config = dict(
    vocab_size=16384,
    norm='layernorm',
    qk_norm=False,
    tie_word_embeddings=False,
    parallel_block=True,
    beta2=0.95,
    decay_fraction=1.0,
    decay_shape='linear',
)
Each number is 50 + 15 x the weight over its row's rms, rounded and kept within 0 to 99. Layers, rows and columns count from 0. The size before them is the row's rms in percent of the matrix's.

# layer 9 MLP down, 384x3072, rms 0.067, rows 368-383, columns 960-1007
097:43 55 69 17 45 26 63 55 23 40 42 32 50 46 53 27 40 83 61 58 51 29 42 53 61 45 55 39 26 60 59 75 72 66 00 42 72 51 54 42 50 46 29 44 55 66 56 40
099:51 37 41 62 57 54 34 42 90 60 38 45 59 72 56 61 48 65 81 53 50 31 59 31 63 48 28 65 49 68 55 51 59 58 45 66 53 44 69 37 38 21 39 54 51 54 80 61
103:49 74 54 48 47 50 48 52 52 74 64 43 25 49 30 53 52 54 31 56 64 47 64 53 41 73 82 43 35 68 42 61 52 47 46 68 38 35 44 32 42 84 47 46 36 36 49 75
101:27 45 37 50 43 51 44 42 46 60 35 51 56 48 42 67 63 47 52 27 40 48 32 34 65 28 59 26 45 41 32 53 59 51 57 41 52 41 48 63 47 43 99 71 48 85 42 38
101:37 44 49 57 59 67 26 50 58 80 29 30 64 72 38 79 39 34 48 51 27 78 47 44 46 31 23 63 52 61 72 81 71 22 56 44 20 43 33 60 71 45 53 55 42 61 51 58
100:41 32 61 56 59 68 67 60 64 26 47 40 64 39 37 61 53 47 39 57 54 69 38 47 61 81 57 96 38 56 44 30 46 58 57 50 64 74 50 46 19 41 65 67 45 40 60 48
100:80 53 41 70 36 58 66 36 49 82 47 46 56 11 69 64 57 38 50 93 49 90 47 41 45 66 64 70 57 33 44 65 47 37 75 44 37 42 20 40 58 57 40 21 23 61 45 51
100:43 44 43 76 32 59 52 63 69 63 64 21 46 56 44 48 58 48 67 51 66 58 53 67 58 60 44 42 45 45 57 56 31 59 39 48 61 59 59 43 58 52 35 53 68 36 29 67
098:60 42 53 42 43 56 56 52 45 15 65 49 74 54 13 61 59 45 49 43 42 56 45 53 83 49 35 73 47 67 50 55 61 64 49 63 28 54 83 37 37 60 48 55 31 68 43 62
099:57 61 54 62 49 32 28 69 48 52 57 69 68 62 23 66 28 47 39 67 39 45 53 25 56 71 67 67 61 37 60 60 49 20 44 43 55 38 37 44 44 52 52 59 33 35 32 36
100:13 30 51 59 77 76 42 66 52 27 47 53 43 29 46 24 60 45 53 50 77 46 47 67 39 42 37 17 30 56 37 65 38 50 26 61 28 42 68 43 46 24 68 55 61 63 27 44
103:58 40 31 64 22 55 73 47 28 64 37 25 19 43 50 50 49 60 65 59 71 70 42 68 57 42 79 44 28 46 55 52 36 38 60 49 33 62 29 57 64 59 42 54 42 46 69 67
099:50 51 87 75 27 54 70 14 34 44 25 43 57 50 55 56 58 61 59 31 57 49 35 65 51 41 57 76 44 31 67 72 63 72 56 60 64 86 77 69 43 53 58 46 28 54 93 44
102:54 36 62 60 39 50 27 70 40 54 57 40 58 56 37 56 63 59 33 53 43 42 79 52 17 51 49 33 59 41 53 57 37 35 37 53 58 42 43 50 56 55 48 51 30 63 58 64
103:65 55 32 69 36 70 37 31 25 52 44 62 60 50 55 43 54 48 30 50 41 41 38 47 35 71 32 34 38 45 55 45 67 83 32 67 23 40 42 82 46 68 14 47 44 25 44 37
097:31 51 48 59 69 47 31 37 37 43 61 43 76 37 48 77 48 58 61 59 48 43 49 64 38 63 71 40 44 43 52 51 50 43 15 46 48 60 54 68 42 64 46 50 26 53 28 51